{
  "hidden_size": 448,
  "head_dim": 64,
  "optimizer": "adamw",
  "beta2": 0.99
}
Each number is 128 + 32 x the weight over its row's rms, rounded and kept within 0 to 255. Layers, rows and columns count from 0. The size above them is the row's rms in percent of the matrix's.

# layer 2 attention output (transposed), 448x448, rms 0.107, rows 410-434, columns 128-191
size [ 86  83  88  85  81  88  86  82  92  85 101  81  98  96 101  79  89  91  95  84  87  90  92  80  95]
[[134 110 146 152 132 144 214  73 152 136 129 119 182  76 123  88 115 114 105 120 113 124 130  92 153 125 156 139 118 101 115 128 139 104 105 147 150 106  88 139 151 184  98  75  87 156  77 110 175 133 139 127 167 122 151 172 178 124 114 136  50 123 171 103]
 [149  99 123 139 149 162 115 139 146 136 114 157  70 119  73 148 160 154  96 128 137 125 116 114 130  95  63 112 184  57 144  87 128 138 133 106 131 196 195  70 154 158 141  96  95 124 129 192 147 128 158 131 110 143 150 107 102 145 129 152 169  89  95 115]
 [169  90 157 139 189 158 134 154 133 191 135 119 209 108 114 155 169 132  58 110  99  91 141 135 220  89  72 101 102 155 169 160 143  84  91 119 126 102 127 106  38 147 150 110  84 132 130 152 126 124 105  99 115 113 160 140 108 157  99 129 115  69  89 111]
 [122 201 140 130 190 134  96 153 137 137  94 149 135 106 105 104  84 117  98 173 112 136 156 131  75 132  55 136 159 175 100 158 108 116 137 143 125  83 146 148  69 154 127  76 148 165 139  64 184 160 130 129 133 144 133  89 147  79 113 191 127 102 125  88]
 [137 131 130 117 138 145 130 128 164 143  78 117  65 170  93  74  99 170  95 123 123 164 127 135  98 147 157 144 146 105 140 120 145 185 149  90  85 142  99  97 188 167 134  86 195 101 127 148 133 149  85 121 122 129 114  93 153 182 162 128 129 110 126 179]
 [124 155  99  74 159  40 166 161 141 191 125 133 142  73 138 122 125 123 107 168 148 163 157 108 117 103 138 133 140 111 103 127 133 101 128 121 145  75 122 145 135 130 123  65 145 136 116 118 150 152 129 128 112 165 118 192 190  93 111 134 119 155 176  80]
 [101 164 154 150 140 160 161 128 102 152 101 136 170 124 108 177 226 147  45  87  74 130 174  84 160  67  76 112 126 124 157 132 145 125 124 107 117 143 156 155 136 167 106 138 104 140 150 194 126 145 139 165 138 143  71 140  96 108  90 190 133 108  64 104]
 [122  90  85 119 169 136 166 104 151  99 105  90 142 134 161 120  99 124 120 114 134 115 138 122 125 108 129 122 124  99 158 107 106 167 139 129  95 145 152  89 249 146 105  65  88 121 118 136 166 129 125  79 190 125 141 155 117 167  78 125  96 172 132 110]
 [146 124  96 147 117  85 172  97 167  75 127 129 132 105 105 119  92 105 128 133 165 149 141  80 100 164 164 136 138 107 106  73 162 141 126 109 136 147 103 146 189  68 136 124 121 117  85 117 144 136 139  67 136  67 138  58 197  90 164 157 154 123 159 136]
 [142 116 169 190 131 159 130 110  88 113 145 175  79 157 135  97 145 105  98 180 129 126 150  76 148 135 115 115 135  84 190  79  57 124 101 105 160 163 104  68 255 141 120 111  85 153  90 189 135 105 142 164 170 116 115  80  96 105 146 162 138  90 131 153]
 [158 114 129 124 128 119 119 110 169  96  93 100 127 130  76 142 126 103 104 147 147 110 137 135 105 158  98 174 159 142 120 107 153 122 156 133 148 115  71 119 101  70 154 141  82 149 144  72 123 130 156  82  84 106 137  42 156 100 175 122 127  80  97 129]
 [ 97  98 138 105  82 114 156 159 145 102  72 132 177 128 136 152 102 102 153 133 169 162  57 168 139 123  96 150 116  96 148  70 134 131 146 140  46 111 146 136 135 152 174 111 142 120 145 144 124 124  67  68 122 135 146 165 173 142 143 117 125 133 125 125]
 [100 140 145 155 101 151 126 112  63 115 124 142 136 151 162 105  93 111 141 153  93 167 139 140  90 136 133 117 124 119  92 129  96 115 111 149 129 105 103 146 255 120 128 123 151 164 120 146 131  77  98 184 133 152  96 188  79  75 121 123  76 178 156 106]
 [134  96 143  85 160 151 158 148 148 118 112 111 200 135 108 121  84  75 160  77 157 172  69 141 129 116 132 112 108  72 135 104 153 160 114 164  90 118 159 160   0 158 161 104 120 168  69 168 117 109 133 116 126 124  87 188 128 164 173 117  91  81 133 131]
 [ 98 148  87 188  82 152 120 111  85 113 145 165  83 144 165 131 100 126 145 136  97 168 129 108  96 154 128 105 103 114 114 104 115 115 134 115 118 133 129 132 255 101 106 152 161 101 124 188 129 117 158 129 133 139 131 119 113 106 115 140 144 168 154 157]
 [134 148  79  38 154 141 110 141 171 151 140 130  76 187 155 130  99 132 128 170 155 172 141 127  82 155 160 123 154 154  57 129 106 183 165 109 155  98 175  64 161 127  70  87 148 170 156 125 154 162 131 189 161 150 134 150 131 113 135 110  85 168 136  75]
 [125 219 153  63 100 155 164 110 113 163 152 153 124 149 173 138  51 130 141 158 104 144 149 188 124 156  91 111 137 152 116  98 134 145 125  95 183 114 127 121 185 109 147 103 172 158 162 145 140 157 166  79 118  65 140 139 127  70 120 181 141 121 165  86]
 [102 122 175 104 161 109 127 106 121 147 116 166 224 104 131 113  64 103 134 135 113 173 104 148 127 156 143 142  99 129 130 135 165  70 103 181 100 129 129 157   0  91 217 112  99 159  72 155 134 109 123 139 111 132 142 119 194 117 122 133 144  65 133 120]
 [120 182 101 183 175 120 102 138 129  96 132 154 113 161  91 138 161 101 122 172 113 140 155 147  93 109  89 118 137 110 133 167 124 117 164  73 106 123 109 120 255 135  81 127 125 104 104 113 144 107 121 118  94  91 130  68  83  25 115 187 117 112 116 117]
 [ 96 147 111 108 159 118 204 135 200 146 129 101 111 157 168 105 141 109 110 118 149 165 136 103 100 116  95  98 152  73 147  67 123 140 126  72 102 172  96 153 246 148  95  88 175 143  85 177 152 123 148 128 165  87 105 100 180 106 185 153 146 141 164 118]
 [108 108 134 109 160 131  54 168 143  97  80 131 136 116  47  96 152 116 123 144 105 124  65 167 112  81 121 125 136 138 141 186  91 118 133 226 103 116 138 145 150 101 110 147 118 121  68  69 109 157  89 123  80 202 133 123 164 153  90 101 113 127 120 123]
 [152 119 116 212 119 104 118 139 100 101 102 115  85 135 117 128 149 122  98 114 143  96 168  61 124 164 161 147  98 152  88  98 115 128 100 144 166  86  78 137 239 119  93  97  80 123 112 116 137 142 135 158 129  98 141  76 151 133 163 111  96 154  96 185]
 [126  94 112 123 113 143 134 143 162 111 140 106 165 133 107 130 116  85 175 112 168 156  45 153 169 158 128  96 107  86 135 132 185 141 122 151  79 138 154 109  70 111 170 156 135 159  96 116 108  96 156  86 105 110 127 143 129 127 165  89 103 101 103 117]
 [135 175  99  45 158 142 145 147 111 223 111 139 155 110 133 121  86 193 101 132  76 171 165 143 133 125 119  88 129 109 111 122 146 165 140  94 136  99 161 116  87 147 132 104 137 170 148 114 149 117 164 121 126  68 144 116  91  91 126 209 131 118 130  93]
 [101 125 149 169 166 154 116 131 114 194  86 142 155 175 111 129 102  91 117 125 120 137 127 151 144 126  84  72  98 137  89 103 112 140  87 162 113  52  73 159  33 160 160  86  87 195 159 142 139 101 118 131 143 126 117 205 125 106 120 166  92 140 114 108]]
# layer 2 attention value, 448x448, rms 0.0735, rows 411-434, columns 128-191
size [ 77  75  80  76  84  82  78  82  76  92  75  88  89  87  76  82  87  86  80  77  89  85  73  91]
[[ 80 145 129 131 181 136 186 157  99 109 180 125  91 113 130 127 159 119  73 131 180 151 165  69 161 125 149 126 158  87 117 194 172 154 168 103 152 166  99  50 121 136 145 100  88 115 142 172 219  84 100 164 155 141 113 107 116 167 136  79 127 155 145 138]
 [111 114  95 123 156 155 112 108 130 139 142 148 110  71 128 124 124 108 121 153 160 106 141 110 175 124 115  97  60 126 134 131 137 148 174 202 158 151 133 106 110 148 171 145 103 116 128 164 109 157 121  47  76 130 202 139  70  94 149 131 126 119 148  96]
 [139 144 121 132 145 180 163 156 132  56 118 156 174 140 134 133 187 133 118  98  21 163 135 132 135 111 125 140  74 186  97  87 202 139 194 148 114 103  91  93  89 134  88 185  94 106 113 128 143 112 179 136 142 108 132 166 121 113 116 150 134  86  76 129]
 [154 185 128 131  43 107  45 146 152 106 106 102 160 117 132  47 157 134  87 109 124 153 142 149  64  65 139 125 116 124 134  82  95  94 102 144 122 120 134 137 132 111 157 135 124 173 209 109 123 104 140 109 142 134 116 174 139 130  92 134 123 122 129 137]
 [179  83 148 106 193 144 170 129 125 165 210 150 100 105 118 156  99 141 116 103 138 134 142 122 101 137  99 131  95 194 166 114  75 162 140 212 138  94  78 100 106 164 117 140  90 153 139 158 137 133  68  92 153 158 100 177 117 116 190 174   6 119 114 192]
 [133 107 111 176 179 140 168 132 103  99 203 168 155 120 131  81 152  91 149 107 120 136 115 104 188 108 157 128 102 148 133 201 146 190 129  98 132 149 145 131 145 115 145 141 145 135 169 158 111  76 154  64 145 102 114 163 112 100 117 189 157 120 123 104]
 [103 119 112 200 121 137 150 150  95 167 153  94 107 139 137 103 138 111 142 160 113  77 118 153  70 134 164 149 163  88  85 144 177 129 121 162 136 128 106 160 193 114  86  98 137 163 116 101 119 152  52 159 129 128 138 133 122 125 127  82 182 121 100 116]
 [117 137 139 176 139 102  97 145 127  78 181 114 185 101  88 178 141 128 157 129 156 160 126 142 116 114 118 157 142 112  85 101 131 120 107  97 137  78 119 147 144 127  94 154 176 171 130 111 120 107  76 188 155 103  98  66 148  60 139 158 157 183 111 186]
 [119 106 157 202 145 115 143 150 110 134 115  79 177 137 137 139 157 144 167 128 142 132 140 112 156 140 128 106 184  83 128 230 104 135  14 112 131 181 153 110 174 119 138 114 114 145 129 113 108 112 138 218 171 140 124 155 147  89 100 130 129 138  92 152]
 [174 108 126  98 168  90 142 149 130  62 114 117 190 161 112 158 125 110 115 145 194 121 156 116 154 142 137 144 150 157 146 101 214 178 147 131 125 112 138 109  90 108  99 126 190 101 116 106 164 107 153 138 113 142 101  74 137 122 150 130 113 141 148  65]
 [125 127 125  90 130 141  68 138  89 151 142 123 146 126  83 179 150 101  80  83 100 140 136 139 166  94 114 150  72 166 153 105  78 138 113 166 144  94 135 140 108 158 135 160 103 125 123 127 158 155  31  77 143 167 171 104  60 172 143 135 145 133 130 108]
 [107 155  96 165  91 131 150 129 125 155  43 129 120 176 161 103 120 130  97 140  76 125 145 110 109 160 130 132 170 221 126 158  82 189  51 196 119 131  93 194 167  91  61  95 118 144 143  94  82 148 113 168 133 140  89 143 148 127 121 105 131 134 122 100]
 [112 130 107  68 171 148 103 171 106 160 125 114 124 148 153  95 153 103  88  95 128  98 142 147  65 110 137 136  82 177 127  80  81 139 114 152 152 125 143 120 102 124 146 195 133 122 144  80 111 114  79  82 128 174 127 133  93 189 170 163  74 123  95  70]
 [145 128 133 223  79 118 126 113 129 171 114 106 106 148 198 171 112 130 134 128 100 144 129  78 109 202 106 113 188 162 138 161 127  94  70 107 144 148  86 137 192  98  82  73 143 152  96 118 133 134 106 186 158 101 136 125 190 124 135 112 189 156 112 106]
 [114 102 126 111 145 117 158 156 139 130 170 147 124 161 117 101 130 139 114 142 114 147 141 139 130 154 153 153 137  78 149 140 177 119 141 102 138 122 152 121 130 135 134 162 135 178 164 176 159 109 216 185 102 113 130 170 144 131 125 100  94 105 112  95]
 [ 93 156 130 177 117 110 109 137 131 144 109 111 213 171 151 187 132 100 105 119 106 148 123 143 127 181 107 112 126 166 183  90 110 106 139 104 127 110  88 123 131 133  76  98 129 168 159 104 159 119 219 135 180 142 165 164 155  94 131 120 166  92  70  88]
 [133 168 104  82 147 158  99 124 112 104 120 111 174 110 107 105  90 140  99 129  59 143 126 131 128 110  89 131  66 143 105  86 136 125 102 144 112  88 137  96 102 143  83 191  87 110 128  89 132 139 128 103  77 145 171 108 106 141 162 162 142 191  87 133]
 [100 163 129 216 138 102 138  94 182  97  76 150 180 116 183  92 108 127 190 139 129 144 169  91 149 134 137 114 152 165 172 185 128 182 165  98 127 114  98 111 157  72  81 101 128  90  93 101 130  64 123 153 171  67 107 184 151  63 106 175 101 131 128 121]
 [151 138 144 195 119 102 112 157 104 246 105 108 123 120 123 141 152 104 129 101 162 174 153 153  44 131 118 112 149 144  76 125 102 132  87 206 127 129 105 143 140  82 145  91 162 134 163 100  78  37  93 210 170 134 130 151 139 103 136 148  75 135  91 159]
 [100 125 106 112  73  82 104 102 126  50 103 102 109 141 148  46 136 157 138 146  97 145 165 131 109 116 156 120 139 185 131 152 135 125 172 152 171 107 111 146 121  67  95 159 106  97 123 117  61 181 109 104 103 140 178 119 129 104 122 140 128 158 134 177]
 [154  92 163 152 150  71  83 113 166  99 157 137 197 132 110 113 188 138 150 139 153 169 153 135 144 159 142 138  51 188 127  92 134 110  81 109 151  96 198 131 152 109 114 154 114 120  71 142 146 130 133 145  86 113 138  91 172  79 114 135  48 123 164 131]
 [112 125 111  64 149 126  99 122 152 166  90  93 118 109 152 106 152 121 103 138 149  67 127 119 136 145  88 127 109  92 163 157 117 101 112 103 141 154 154 125 102 163 157 132 109 115 123 109  97 198 120 135  85 149 137  37 103 153 163 111  94 168 126  86]
 [109 104 128 103 180 158 143 112 143 162 123 178  89 112 108 117 103 151  94 113 125 128 150 108 107 130  95 124 107 122 207 132 124 120 178  84 131  85 131  68  82 139  91 174  63 122 132 143  94 114 228 107 116 140 147 132 126 133 132 174 104  88  95  95]
 [161  83 130  73 100 130 141  79 140 221 161 116 158 195 145 164 167 134 122 131 102 152 173 149  80 159  96 150  82 234 112  69 122  86  92 123 158 154 122 161  99  87 130 137 103 109  96 147 160 151 125  97 105 160 169 128 126 159 134 100  91 126  84  72]]